Part of a small language model's weights.
Training: a variant of Muon for these matrices, 135M tokens, 8210 steps.
Each number is 200 + 40 x the weight over its row's rms, rounded and kept within 0 to 999. Layers, rows and columns count from 0. The size before them is the row's rms in percent of the matrix's.

# layer 5 attention value, 128x96, rms 0.0478, rows 97-127, columns 0-95
119,198,175,143,170,253,211,271,171,216,241,216,161,204,185,184,209,213,138,232,178,308,158,224,164,173,181,261,175,192,145,251,189,135,196,204,176,146,230,154,245,100,164,207,186,171,170,127,253,195,232,171,243,116,154,248,225,160,228,227,263,174,160,192,266,193,248,189,220,176,175,210,198,244,242,125,164,268,238,149,183,234,213,215,227,254,189,141,196,212,243,254,212,202,173,180,232
112,167,212,281,202,180,237,165,204,158,125,180,225,185,133,127,190,277,225,222,245,213,167,313,189,147,253,202,130,159,271,199,225,152,245,241,200,164,227,195,272,160,218,176,215,208,204,218,203,155,203,237,225,209,204,159,204,213,118,185,172,156,174,251,239,149,248,194,138,235,175,236,163,231,224,196,126,213,229,174,228,145,140,150,252,250,215,234,210,251,173,218,181,168,215,183,153
104,114,218,259,219,222,196,180,150,220,185,165,174,241,185,229,200,235,172,177,117,199,104,192,157,183,182,232,245,124,182,200,192,206,136,136,290,287,162,194,218,225,230,221,199,186,233,147,178,210,212,169,215,224,110,222,156,220,198,160,211,166,155,247,160,222,221,227,170,244,217,183,239,192,219,199,183,264,270,201,174,201,248,213,148,282,212,263,173,198,156,221,233,178,134,257,260
109,282,159,167,172,210,188,242,188,193,223,217,177,226,186,162,277,240,216,168,202,182,66,200,178,145,179,278,240,275,212,253,135,228,144,201,259,193,234,246,153,117,279,238,214,261,171,232,251,187,188,246,150,190,152,170,261,179,213,162,200,166,212,159,226,229,150,236,214,219,170,180,199,211,162,211,147,170,201,248,245,173,207,199,217,201,129,187,195,185,224,198,160,142,231,152,228
115,185,185,168,186,204,250,205,200,288,247,216,197,239,211,244,170,206,191,170,315,195,251,163,232,129,118,186,233,219,141,160,219,146,177,161,191,215,186,258,252,143,240,136,222,194,246,171,172,159,216,211,218,251,259,185,215,245,202,205,187,196,222,141,199,114,199,172,205,144,140,203,183,224,208,242,203,150,194,250,201,210,178,175,141,243,166,261,209,216,258,230,262,154,122,266,236
114,241,211,228,213,223,197,120,279,210,214,260,158,185,142,170,183,199,145,204,116,197,138,179,219,206,214,185,205,220,214,159,227,222,192,191,245,225,180,285,212,171,126,178,252,283,217,124,215,217,181,270,208,195,287,219,260,182,145,220,215,159,161,177,233,221,140,183,188,174,212,213,204,176,208,211,244,208,193,134,197,253,219,214,246,184,289,134,213,226,209,230,109,199,115,204,164
108,143,210,256,153,204,263,174,303,213,197,236,237,184,212,175,237,207,141,231,223,256,223,222,131,215,254,143,153,205,223,149,206,255,182,191,167,190,201,184,251,199,164,145,187,210,202,261,204,194,199,197,138,153,103,144,200,157,241,187,240,195,197,193,196,250,185,209,167,212,258,233,252,257,174,202,242,169,266,174,194,242,194,180,134,181,184,269,139,143,261,222,234,162,108,211,244
105,215,231,189,278,249,256,258,202,125,179,283,217,172,229,171,206,171,213,156,134,224,129,235,196,126,166,175,198,157,117,219,192,155,296,195,168,194,188,199,225,229,191,176,228,156,246,263,174,196,151,207,255,174,280,171,157,180,229,194,193,221,204,164,176,167,269,194,190,166,225,213,167,230,140,216,193,259,174,156,280,220,203,207,257,288,249,230,197,173,198,195,193,208,180,125,193
116,164,200,95,220,275,192,162,245,236,267,173,245,172,250,177,239,181,178,199,192,136,224,185,231,264,255,180,155,226,275,214,192,122,223,146,140,173,243,141,131,162,230,187,257,161,245,191,174,177,225,195,215,198,218,169,245,236,148,173,217,197,240,251,214,178,173,148,281,230,200,227,218,134,202,147,132,231,233,224,163,183,240,280,175,204,232,240,168,225,174,186,173,215,193,172,148
115,207,260,118,129,227,176,240,241,155,158,239,149,214,183,243,236,197,220,208,160,243,301,214,242,221,169,220,150,228,192,194,181,245,146,160,290,215,239,229,238,193,191,205,234,266,139,223,200,117,103,179,192,168,205,157,117,217,152,192,181,233,177,207,147,199,225,215,252,170,184,162,256,245,201,221,276,182,184,171,186,223,172,144,219,152,247,228,262,187,175,205,230,165,240,206,183
112,227,209,232,213,196,193,223,107,194,205,243,118,221,211,183,179,172,162,176,154,214,212,192,213,251,125,177,167,226,217,127,263,208,237,147,193,201,182,171,272,226,197,172,155,176,217,193,234,214,181,239,149,195,175,205,251,243,252,193,153,186,187,174,74,186,218,212,164,179,201,158,180,232,287,232,128,167,250,176,216,189,260,250,226,189,212,241,185,124,271,174,172,262,294,228,211
114,255,196,220,163,212,260,235,218,198,223,153,133,203,269,223,190,131,119,164,221,134,213,265,151,171,216,182,209,220,146,171,127,229,245,238,207,255,269,251,220,162,231,254,240,244,214,188,203,131,199,193,166,187,180,186,223,189,159,145,100,148,158,213,193,156,190,205,202,255,255,221,230,192,194,161,280,175,221,177,196,271,212,267,179,208,179,157,180,205,150,237,247,157,218,133,208
108,171,161,238,213,174,168,148,175,231,178,169,162,228,185,136,189,255,176,243,251,230,212,181,268,194,131,222,245,244,232,242,235,201,258,191,235,271,203,197,188,155,235,138,265,174,225,212,234,210,241,223,220,181,267,151,137,171,213,278,143,244,278,173,175,208,235,174,208,222,266,205,176,235,153,209,204,181,130,219,210,237,259,185,169,191,166,163,187,187,222,227,97,102,155,156,188
104,223,275,276,157,219,143,241,175,203,231,217,186,213,205,210,189,183,137,261,195,213,235,218,270,190,228,178,289,148,225,198,215,232,189,186,164,190,210,269,192,180,176,225,147,181,220,182,275,231,139,219,209,233,236,146,156,246,179,214,132,194,218,144,136,147,276,185,230,231,194,131,138,187,178,176,236,230,231,221,252,181,257,175,192,153,177,152,219,236,264,248,204,142,138,120,174
106,137,236,197,236,221,196,184,164,220,107,230,220,211,265,276,247,246,159,191,164,239,259,228,192,173,257,202,245,154,186,205,196,184,247,199,199,172,235,182,208,202,171,267,198,215,247,138,247,176,186,177,144,170,171,171,240,228,231,169,191,267,221,114,162,209,192,197,159,170,198,169,148,231,244,213,121,257,198,199,270,201,201,178,172,153,201,215,209,174,120,226,146,223,107,255,294
105,183,120,167,146,203,180,166,209,210,201,209,220,229,252,219,164,199,229,141,185,260,193,162,252,148,202,200,190,117,264,170,128,166,165,172,152,241,239,210,220,182,190,245,234,208,231,222,226,255,176,196,247,260,227,183,204,138,239,125,233,143,272,163,157,238,249,128,198,206,154,164,219,199,222,255,222,250,148,252,185,196,182,212,271,246,239,240,246,166,168,179,210,116,234,135,229
102,200,145,216,115,265,142,207,224,202,178,188,151,299,143,267,244,264,197,197,236,203,177,156,204,179,159,199,196,267,232,204,207,188,167,219,206,160,247,113,248,222,188,186,183,206,146,188,160,258,183,212,190,220,167,223,212,205,210,174,202,221,146,193,204,150,171,231,145,158,254,228,221,153,275,130,177,212,222,134,271,212,321,138,163,198,235,218,205,256,245,205,206,170,182,206,171
108,317,184,201,188,131,213,225,145,193,115,220,199,146,191,241,227,211,223,208,192,148,207,203,208,177,266,81,168,194,194,140,131,260,191,202,261,222,153,185,242,143,262,211,198,245,182,144,214,218,175,213,159,216,271,166,210,168,179,249,259,164,247,222,256,219,172,136,267,229,184,187,177,180,233,208,164,220,158,207,231,214,214,215,188,262,231,155,189,187,209,106,220,211,163,202,225
106,196,268,165,219,239,224,192,237,143,177,211,216,203,196,239,197,125,130,227,190,152,159,216,200,217,156,218,215,236,241,249,161,203,158,192,202,209,177,264,216,269,185,295,169,180,212,264,153,236,194,143,171,172,195,90,162,125,191,163,183,219,234,258,258,219,184,202,134,287,240,220,192,205,174,250,195,106,167,172,257,155,251,215,182,275,149,208,217,206,230,177,195,241,205,202,179
111,200,169,222,118,218,169,204,270,232,133,148,219,270,150,153,153,272,242,175,143,93,231,216,169,180,192,158,225,157,165,170,208,180,144,222,172,205,236,254,225,211,227,196,204,252,242,172,203,152,165,237,147,164,150,201,241,124,230,221,176,197,245,195,202,248,251,190,279,198,205,247,169,178,139,220,198,269,250,260,255,210,206,256,186,208,194,249,149,201,199,226,185,178,230,271,204
109,286,208,205,206,214,220,126,135,120,210,133,236,140,145,192,137,129,173,212,233,218,254,210,159,257,203,266,200,174,195,241,195,132,158,194,158,150,177,256,291,241,173,221,188,129,255,256,236,220,268,210,180,172,183,181,227,202,145,182,243,226,260,187,214,214,215,171,181,179,211,229,159,239,223,209,222,193,208,178,204,214,199,206,198,230,171,175,216,222,187,328,144,208,189,212,138
103,204,189,213,180,158,220,232,170,261,194,184,163,264,160,235,245,193,183,211,176,224,204,249,238,211,208,251,171,192,150,182,143,124,262,249,169,218,229,245,203,219,155,129,181,212,268,107,160,158,181,147,232,191,207,236,226,214,302,185,206,194,170,120,221,179,183,237,194,270,171,143,223,176,254,210,192,125,158,176,229,246,172,192,249,246,154,211,245,241,154,159,221,219,207,97,218
108,207,183,184,207,193,223,184,269,248,292,258,223,182,231,203,229,201,193,152,125,250,252,179,263,178,188,240,177,227,260,199,176,210,262,249,236,183,166,213,246,215,249,228,201,192,171,242,165,187,212,211,166,214,259,266,215,237,178,144,164,158,170,117,145,177,168,226,148,240,175,238,143,162,96,131,138,264,205,176,205,217,152,145,130,233,180,208,188,153,173,225,251,208,162,202,186
112,232,171,81,155,297,134,212,190,183,218,174,197,157,195,227,214,188,182,180,197,191,184,223,167,202,267,223,163,223,155,236,248,212,267,265,119,205,178,153,244,233,192,145,172,274,191,241,170,207,189,193,154,266,198,258,189,140,189,278,167,252,252,224,175,191,153,230,144,240,276,213,208,125,187,235,219,209,180,264,203,188,196,221,181,245,146,221,244,163,200,179,222,152,152,193,221
122,247,218,136,109,197,199,179,204,159,172,253,220,247,214,126,259,144,247,268,213,209,224,201,283,185,241,154,219,269,110,148,199,273,179,134,204,206,193,141,201,273,244,168,228,187,226,220,267,189,196,207,190,147,251,151,169,153,199,173,194,197,153,214,254,178,234,268,179,207,203,177,102,180,204,207,202,247,181,232,145,213,194,209,194,202,145,234,172,216,185,270,168,204,204,221,162
110,246,239,253,195,250,194,250,184,232,199,178,171,130,160,152,280,171,195,253,205,165,205,206,206,160,200,262,177,187,159,186,191,209,137,238,215,281,205,189,254,213,154,199,130,178,224,187,195,179,203,147,149,142,189,145,194,236,232,170,182,135,248,180,116,273,183,215,218,127,244,208,193,177,227,216,200,187,179,316,191,293,214,192,147,217,182,190,168,233,208,125,174,195,270,244,177
106,226,257,231,163,185,202,168,219,149,181,141,207,214,197,224,231,266,211,205,162,159,124,190,247,155,166,165,199,180,197,188,205,193,231,204,110,274,255,174,244,220,248,216,169,126,155,219,233,252,203,177,160,283,193,149,210,158,191,145,226,285,238,200,198,169,193,234,179,196,194,282,256,243,270,173,193,224,217,205,118,147,197,162,162,253,143,222,221,221,225,205,122,205,254,168,140
104,207,192,152,221,185,173,131,245,174,186,237,169,225,186,208,196,213,251,195,209,254,167,134,130,207,196,184,225,171,230,221,169,179,220,180,174,114,205,197,239,283,200,211,209,104,175,186,259,235,86,214,219,213,204,212,222,278,197,224,239,221,197,242,241,226,163,147,176,217,186,261,223,265,113,221,194,191,181,241,146,220,247,252,142,203,176,174,144,261,170,171,201,118,270,187,241
119,221,198,106,243,227,199,226,232,163,193,226,197,226,181,253,171,232,213,186,219,252,232,165,95,169,236,254,196,174,209,259,215,252,243,166,173,201,250,183,253,152,194,192,138,257,227,221,225,197,173,174,213,139,211,184,128,248,195,219,231,205,226,165,235,272,143,183,119,242,139,113,174,134,203,179,262,234,264,214,201,192,200,199,174,250,178,189,139,191,241,218,261,200,186,275,148
106,221,212,197,178,194,229,166,142,234,149,213,174,212,191,217,151,180,168,208,219,274,183,145,214,186,269,154,201,292,203,249,205,164,229,207,201,190,281,132,204,259,111,205,205,233,175,143,159,173,221,180,219,219,187,115,197,218,192,224,220,161,206,172,238,164,147,163,175,226,202,217,150,224,211,166,221,226,165,250,229,200,208,272,223,212,261,302,259,173,140,172,225,278,231,206,95
105,182,158,136,241,153,227,178,158,221,200,146,113,193,217,207,199,200,188,205,203,177,250,179,256,266,167,219,286,169,195,160,103,155,200,180,151,205,258,183,229,228,249,230,178,287,269,253,223,244,238,226,266,178,217,202,166,181,179,193,128,160,144,169,178,238,191,168,182,214,221,221,173,149,276,204,263,157,206,178,179,209,256,174,217,203,236,229,188,280,162,169,157,233,121,179,227
# layer 5 attention output (transposed), 128x96, rms 0.0591, rows 97-127, columns 0-95
113,243,211,230,211,146,199,152,194,172,182,191,263,182,190,210,236,145,305,172,202,132,196,190,239,212,228,120,213,212,238,143,250,237,212,181,213,236,182,240,163,292,243,230,213,217,230,242,186,192,135,232,174,306,207,174,157,207,229,165,163,217,234,236,125,245,136,212,180,204,217,192,200,165,184,252,239,169,132,201,257,170,179,172,155,141,165,282,219,138,196,148,192,185,225,238,144
116,224,156,169,218,197,177,221,209,236,257,182,165,208,218,231,183,115,174,223,163,215,229,103,213,232,148,210,258,215,137,209,151,273,140,199,182,255,178,185,133,209,180,193,202,182,196,149,211,239,166,153,137,259,200,259,122,205,309,223,263,224,209,176,165,259,162,195,264,161,220,179,218,142,223,152,239,220,169,246,210,203,211,246,126,146,201,189,201,149,226,199,173,247,220,222,264
112,255,132,168,175,170,260,191,223,176,218,235,231,199,187,175,181,163,227,215,263,204,303,176,240,191,197,184,160,248,224,198,194,190,269,255,120,119,267,197,180,168,205,177,224,216,149,250,222,191,203,221,208,166,285,207,251,144,222,224,205,271,236,156,203,163,157,171,233,147,187,226,190,226,136,181,219,132,169,186,252,159,187,202,270,170,174,126,198,196,266,160,131,189,263,188,165
117,156,259,212,223,176,188,227,266,203,189,189,177,187,214,200,140,163,194,230,186,193,302,223,203,228,216,92,181,212,214,133,288,143,216,262,176,160,188,164,214,324,145,147,148,176,204,197,189,190,194,153,256,198,236,221,190,186,195,201,226,224,211,187,171,201,271,169,166,166,210,196,234,132,210,192,222,220,162,139,185,221,226,175,218,235,255,153,208,226,165,208,303,257,124,204,165
113,220,245,205,241,203,121,196,210,93,148,192,227,169,236,158,212,172,200,216,111,224,168,236,173,247,278,181,160,227,294,227,166,258,219,209,212,204,222,173,157,231,152,247,169,213,132,207,248,272,200,226,260,171,179,215,214,150,187,183,209,211,199,251,227,254,176,254,222,210,222,176,204,193,195,168,219,271,186,163,212,171,204,214,268,129,209,169,229,143,127,191,158,247,269,128,182
109,198,189,195,179,168,223,302,130,177,187,185,226,180,205,236,229,192,214,182,280,217,211,272,165,266,193,215,201,193,202,248,172,208,212,217,193,158,209,115,166,264,252,206,118,124,177,289,208,165,177,83,190,183,150,195,147,189,206,166,200,215,248,243,174,213,244,223,214,218,139,206,210,210,164,203,152,176,238,263,191,208,199,189,110,204,156,262,186,180,187,195,281,194,272,199,232
120,267,183,199,257,198,151,180,87,215,176,158,195,225,180,243,129,195,241,199,185,154,204,148,281,210,155,238,204,177,140,278,230,165,242,199,223,230,204,203,192,181,234,266,217,155,173,160,178,154,196,268,215,243,288,248,184,232,136,180,144,206,216,219,225,156,190,202,253,173,171,193,176,154,255,227,180,245,148,252,178,142,227,178,283,213,192,166,238,236,137,216,163,219,264,207,205
114,211,161,162,136,166,153,198,192,240,233,123,190,198,166,148,221,199,208,240,273,206,210,206,174,259,249,212,255,216,260,166,197,253,96,249,211,210,200,174,158,206,254,211,193,223,131,108,259,174,200,227,179,263,104,188,269,222,215,193,212,188,185,234,200,273,161,206,198,245,166,169,213,176,240,172,191,164,180,224,147,214,224,184,134,124,192,187,237,188,194,225,183,171,234,307,197
117,214,217,311,162,147,231,260,159,170,160,218,142,225,179,179,164,195,229,239,238,254,200,216,207,143,158,203,209,124,144,212,170,254,169,199,227,255,133,257,295,250,171,224,177,266,175,190,212,277,182,186,183,207,148,231,160,214,230,212,182,208,173,162,208,226,225,279,175,167,182,152,171,273,211,222,261,154,172,150,222,192,169,135,232,190,148,196,217,163,258,196,167,168,200,252,246
106,164,159,251,243,159,163,197,156,217,177,155,246,183,245,172,182,225,167,198,214,152,85,165,211,174,247,164,272,203,199,189,186,150,252,205,119,177,207,177,165,212,186,179,168,141,217,219,197,299,314,206,238,205,221,227,262,209,235,236,207,181,247,191,246,254,183,175,155,207,209,205,155,131,215,229,160,216,154,240,184,236,236,230,169,302,131,184,189,247,216,230,163,248,172,208,213
109,195,184,176,168,214,181,193,255,187,161,195,263,162,195,211,248,261,263,201,245,179,178,216,167,126,262,204,227,144,169,270,170,183,151,242,195,196,221,244,137,153,200,191,267,216,166,188,136,137,230,184,261,225,199,155,185,160,167,230,197,211,207,201,327,200,156,207,217,213,189,239,220,167,136,238,282,220,143,202,190,257,159,162,191,235,191,180,202,248,139,236,225,156,94,176,194
115,149,214,177,221,217,130,141,179,191,195,220,244,200,175,215,210,266,253,232,212,271,165,109,260,236,220,161,170,183,236,228,218,148,195,150,199,161,140,189,180,253,141,134,113,182,176,224,201,236,180,248,186,190,264,214,159,215,223,214,288,225,213,193,234,260,243,192,203,136,128,176,197,207,183,228,122,246,205,238,158,131,186,154,229,166,230,264,226,208,285,196,168,231,199,225,206
107,198,225,159,180,242,219,272,260,173,241,201,218,155,261,214,202,145,206,139,215,196,215,242,174,174,284,172,138,169,184,173,135,240,157,228,169,181,145,190,199,236,152,233,118,224,187,208,180,217,184,218,209,254,142,218,266,257,203,155,256,143,157,207,248,170,153,250,219,187,135,141,231,159,266,229,223,222,220,186,165,126,122,266,226,206,227,234,203,219,186,194,245,265,217,210,259
105,172,147,166,209,214,240,143,245,210,214,184,191,196,252,212,218,178,300,127,240,223,158,159,145,210,129,215,141,232,146,214,131,198,232,235,243,193,191,148,190,209,191,174,191,278,174,217,127,170,251,165,196,169,146,241,258,178,213,213,248,167,216,270,277,208,177,208,164,185,180,225,222,197,234,248,191,177,180,143,145,192,129,223,237,238,225,236,135,187,148,156,188,263,242,280,218
110,270,159,222,196,142,193,188,214,189,275,188,222,219,124,121,134,165,219,245,220,179,125,161,216,195,165,215,169,217,213,226,192,256,153,152,206,235,229,210,199,216,231,147,160,178,152,245,155,176,219,238,236,251,206,228,145,159,180,175,221,155,194,304,224,217,191,157,249,207,245,232,207,156,171,203,262,157,252,196,125,176,196,195,251,223,163,178,156,249,291,190,246,216,252,183,116
098,202,281,211,247,219,215,234,233,164,202,192,169,175,150,185,207,185,128,221,189,171,181,233,122,209,180,212,194,289,192,227,261,216,220,257,239,171,188,206,222,261,227,107,148,217,128,144,201,171,266,180,210,176,168,249,208,248,186,294,196,243,163,262,229,140,163,257,257,165,214,223,149,228,189,176,171,127,221,171,208,186,195,178,124,187,153,200,155,258,217,229,192,282,192,237,187
099,202,250,159,260,170,230,197,158,179,223,212,277,72,230,143,207,154,236,152,177,213,214,278,206,163,230,185,249,139,161,213,204,176,190,164,175,208,163,282,139,181,216,223,247,203,242,207,228,130,189,228,215,182,228,174,194,193,215,206,185,187,198,194,170,244,221,172,230,263,145,158,170,246,157,299,233,160,175,232,172,218,129,286,263,201,138,186,188,166,162,176,206,194,218,253,240
107,84,206,197,226,278,179,202,271,201,231,213,188,226,184,169,186,200,224,183,173,204,213,220,167,243,163,303,215,204,173,220,280,155,216,231,158,164,235,187,149,273,185,182,201,114,177,214,226,156,219,185,275,169,122,197,195,213,247,108,206,207,191,167,126,172,204,263,147,165,245,221,241,249,119,174,248,162,263,213,172,198,198,195,200,157,209,248,223,200,187,254,199,188,217,226,160
109,198,163,247,177,188,172,226,176,275,236,188,182,231,234,151,231,241,232,187,202,225,249,173,166,174,212,185,172,172,209,119,233,182,268,197,167,193,232,171,213,155,200,134,244,259,146,158,262,168,240,247,210,234,206,300,225,291,207,250,222,249,174,153,162,195,245,186,260,98,168,155,201,190,219,151,219,262,232,241,153,212,144,194,209,153,210,163,184,229,167,196,138,127,239,160,188
103,203,214,163,284,190,234,143,159,152,247,227,188,122,190,228,267,125,163,265,247,279,207,203,170,188,201,230,203,246,237,225,242,199,216,149,235,206,202,145,182,229,188,175,154,135,173,212,193,246,215,170,263,264,257,172,173,285,233,177,235,228,175,231,200,135,182,191,128,176,212,149,213,217,243,205,173,141,136,157,148,193,206,152,256,225,179,166,242,222,213,169,243,226,131,149,210
103,93,194,193,214,166,138,247,232,282,215,249,197,276,245,217,280,231,196,195,185,198,123,200,206,140,198,159,209,227,248,141,220,280,237,187,227,247,213,160,179,158,193,207,200,263,182,156,185,219,168,156,179,251,233,201,121,207,252,253,155,176,152,243,190,168,180,235,236,203,201,177,202,134,189,196,223,205,203,233,209,154,138,214,179,173,221,203,163,198,236,78,239,195,263,181,231
103,199,237,189,246,279,172,162,203,143,202,165,253,134,262,197,204,190,180,181,205,181,226,118,156,175,211,128,215,250,216,192,223,209,145,175,189,235,156,176,187,171,186,253,193,157,110,220,273,196,215,276,161,225,210,171,175,197,113,217,205,198,192,299,129,223,191,179,242,193,216,213,185,239,188,194,213,259,252,201,144,114,204,212,171,161,233,224,155,184,242,265,198,165,215,295,165
109,209,188,196,203,202,159,214,133,157,130,148,190,218,160,237,123,192,169,222,290,204,121,186,155,225,189,165,208,208,151,197,232,219,124,182,157,223,230,166,156,182,193,185,231,178,241,146,244,204,175,218,172,202,155,169,139,188,201,300,235,201,215,283,275,230,171,136,223,125,223,199,236,243,314,251,245,171,228,234,207,191,185,205,250,163,242,205,216,222,211,208,164,245,259,187,231
110,149,248,296,256,138,264,190,222,184,157,207,203,219,218,180,197,220,217,177,210,177,207,167,249,149,176,167,239,187,209,145,132,177,149,161,233,216,180,217,177,191,235,246,212,119,217,156,238,185,228,226,237,188,210,169,174,276,204,150,239,175,108,159,253,238,237,158,218,182,120,161,166,287,202,171,217,224,237,139,206,217,188,199,216,179,273,168,166,259,191,196,134,214,291,220,152
120,173,193,237,285,155,173,293,211,234,230,152,197,183,192,267,188,185,199,111,145,151,178,190,141,187,166,230,227,181,252,206,196,143,186,314,245,183,225,245,170,171,202,232,179,164,141,222,160,222,188,186,275,236,101,204,273,236,188,216,204,211,268,122,175,207,217,183,169,172,209,164,267,194,158,220,199,191,183,152,249,213,215,193,241,239,266,161,217,190,194,150,245,231,171,226,198
112,139,146,151,163,155,167,176,203,195,216,190,237,263,293,272,166,201,210,136,217,210,213,164,189,233,235,121,222,229,199,208,207,204,250,148,154,124,183,225,139,210,226,176,248,265,150,224,174,217,209,224,216,270,207,210,221,183,191,201,156,273,118,217,240,159,252,190,217,241,161,182,235,242,147,198,216,209,244,66,177,132,204,229,268,218,201,185,218,183,184,237,241,198,183,209,220
105,176,138,194,205,183,198,231,183,242,221,248,254,202,242,162,208,161,218,189,252,206,254,249,134,219,214,231,213,240,177,203,190,180,140,179,252,176,171,245,163,185,145,198,233,270,246,169,121,181,203,221,220,145,200,206,199,244,238,273,177,103,92,203,163,222,177,201,209,212,161,118,95,189,134,219,220,207,197,173,255,251,249,229,250,147,212,187,169,199,208,175,265,196,195,257,245
107,185,222,251,152,172,233,237,137,220,166,210,283,193,222,179,189,219,197,222,193,162,250,272,232,155,180,242,187,202,166,200,217,188,146,204,208,250,249,201,104,168,235,186,210,288,248,198,158,169,266,190,213,174,207,170,215,130,226,164,150,187,191,160,167,170,183,271,245,138,238,162,152,187,274,136,193,226,230,185,228,168,197,147,226,206,228,170,247,128,246,200,200,293,112,232,190
122,192,183,324,212,162,217,172,149,246,176,195,199,180,225,154,202,195,181,240,159,198,149,192,288,226,135,174,213,227,172,117,163,199,156,240,241,162,188,220,170,219,205,260,284,160,206,178,201,206,203,243,156,239,195,246,215,130,173,197,224,210,166,237,166,161,249,195,266,154,251,298,170,238,213,202,117,191,142,223,191,217,206,192,210,180,201,239,239,256,147,174,131,185,263,152,221
113,198,191,180,197,219,148,238,241,139,227,239,247,194,188,176,239,256,230,199,150,166,172,258,183,179,138,234,171,136,225,134,184,219,152,188,184,199,139,237,163,144,291,204,213,201,264,257,252,165,191,224,183,202,244,258,182,230,222,194,199,247,187,263,177,269,191,233,183,190,224,203,184,186,250,255,149,179,186,159,193,179,167,140,191,230,168,99,146,209,236,277,181,151,188,156,305
104,199,228,283,169,207,180,174,220,192,222,256,263,192,182,235,191,211,161,195,194,271,162,233,182,131,252,185,127,210,213,209,246,230,232,176,232,194,154,226,201,165,138,209,179,95,156,177,161,167,179,191,107,226,171,212,207,205,207,222,263,225,210,220,222,178,222,210,211,210,207,157,214,266,141,183,123,236,233,218,212,159,118,244,149,166,196,170,196,156,241,218,211,159,345,244,191
# layer 5 MLP up, 384x96, rms 0.0681, rows 0-5, columns 0-95
102,286,140,202,183,141,242,262,173,204,243,262,200,234,242,179,192,205,167,222,174,232,223,186,178,171,273,148,188,241,193,159,158,85,162,187,155,208,217,164,118,216,235,160,260,198,167,226,221,217,221,143,215,130,146,208,190,187,151,214,187,228,228,131,250,211,229,198,252,182,195,219,221,211,193,283,261,207,178,172,144,209,277,169,124,175,192,175,123,215,238,228,231,237,215,189,235
086,262,179,167,210,149,121,226,156,177,195,211,180,209,229,164,219,203,237,187,216,258,223,157,262,203,242,219,268,124,270,160,192,190,246,141,253,194,249,284,214,206,225,159,231,231,242,223,217,203,228,269,258,175,183,162,183,159,190,171,222,198,190,129,215,221,179,209,173,207,248,180,226,190,180,154,203,122,173,291,201,188,244,97,160,172,172,169,235,210,194,161,176,171,202,252,97
110,203,261,233,184,198,200,185,241,122,190,233,183,229,174,212,127,167,221,184,175,187,187,163,276,265,197,160,217,242,222,131,250,205,204,168,253,207,209,216,206,266,170,196,243,187,126,180,199,234,207,252,246,168,235,192,224,233,123,146,215,149,286,133,228,192,212,128,135,238,173,233,217,257,192,233,169,194,214,250,95,145,246,218,196,177,182,209,238,233,147,228,138,211,271,220,176
102,247,265,239,147,183,213,184,196,167,154,231,176,198,201,261,201,185,222,233,235,199,142,257,204,244,210,172,229,199,201,274,219,169,218,121,291,185,185,289,234,235,179,290,164,173,173,262,196,207,236,248,227,187,162,163,156,158,195,170,174,195,202,179,169,173,172,198,199,170,183,101,211,213,162,248,170,237,214,242,84,285,215,148,169,154,267,220,166,171,220,230,218,174,234,185,175
092,216,190,211,175,115,238,209,174,181,160,253,193,223,186,204,178,177,217,281,168,201,202,162,159,229,225,187,211,312,182,154,152,217,211,196,208,161,230,146,209,172,184,73,183,158,203,161,215,204,235,133,241,176,264,177,226,282,239,204,232,118,204,180,170,190,217,178,181,255,153,182,220,218,218,220,158,247,187,157,198,244,217,258,176,301,200,191,272,238,187,215,167,175,155,262,137
093,204,268,181,204,118,213,172,161,297,183,200,190,181,229,276,159,226,190,195,168,158,124,150,145,152,260,135,186,237,151,198,229,179,206,169,161,236,206,238,158,198,136,156,280,192,127,171,166,109,209,203,223,207,213,197,211,196,263,180,218,180,225,203,162,226,279,196,231,191,141,174,144,171,235,206,217,201,221,157,198,196,255,233,197,240,275,232,258,201,209,187,266,260,243,222,164
# layer 5 MLP down (transposed), 384x96, rms 0.068, rows 0-4, columns 0-95
118,195,156,227,237,171,133,182,187,222,178,219,235,163,252,209,281,202,232,161,142,177,273,213,190,223,221,193,224,301,160,166,135,221,197,201,153,222,223,199,180,173,106,191,136,179,247,154,260,290,220,231,133,132,255,202,195,199,230,182,231,139,251,247,213,213,168,165,154,225,176,227,220,179,247,270,224,218,171,253,243,247,151,168,200,163,122,224,217,208,224,193,192,181,235,247,158
094,260,180,243,186,131,173,117,139,229,228,214,222,214,185,270,179,211,218,264,212,189,222,174,239,222,202,226,210,233,219,239,176,268,214,220,167,190,248,127,176,209,175,168,185,218,219,135,149,248,208,197,183,202,139,176,185,208,238,196,164,198,251,164,118,240,218,158,165,237,177,324,188,221,176,130,215,281,286,210,259,188,182,206,293,187,216,191,202,178,166,176,157,158,189,149,155
102,202,178,222,231,195,194,132,255,247,175,207,228,178,127,195,123,211,238,202,176,170,165,220,247,259,207,174,138,197,220,179,192,229,285,251,226,190,189,157,160,268,143,201,255,238,178,201,257,211,223,257,184,181,162,249,160,146,173,152,213,168,246,186,141,194,175,190,171,195,166,238,233,226,151,243,156,229,158,185,170,105,191,295,141,243,257,249,243,247,204,243,139,211,190,138,209
093,205,132,180,211,255,236,157,223,193,216,171,238,195,235,178,252,199,174,162,166,257,263,201,211,166,228,117,214,188,225,137,193,256,288,236,237,230,183,174,195,173,164,276,227,174,244,216,250,224,124,196,184,124,121,216,175,217,188,198,181,218,206,184,183,176,90,259,232,133,184,200,205,208,173,135,162,144,205,224,250,211,213,201,214,199,278,224,225,225,149,256,159,245,235,277,185
094,188,185,179,164,234,223,217,209,162,158,193,233,234,212,236,144,135,208,227,229,182,240,191,194,212,181,187,219,213,203,175,241,136,277,214,176,143,281,247,215,219,213,285,131,252,171,288,230,218,200,227,197,216,187,274,188,191,199,206,229,192,274,196,173,163,242,105,188,185,172,141,175,202,105,147,261,205,188,194,196,180,119,207,211,166,176,221,143,184,114,201,146,271,251,183,240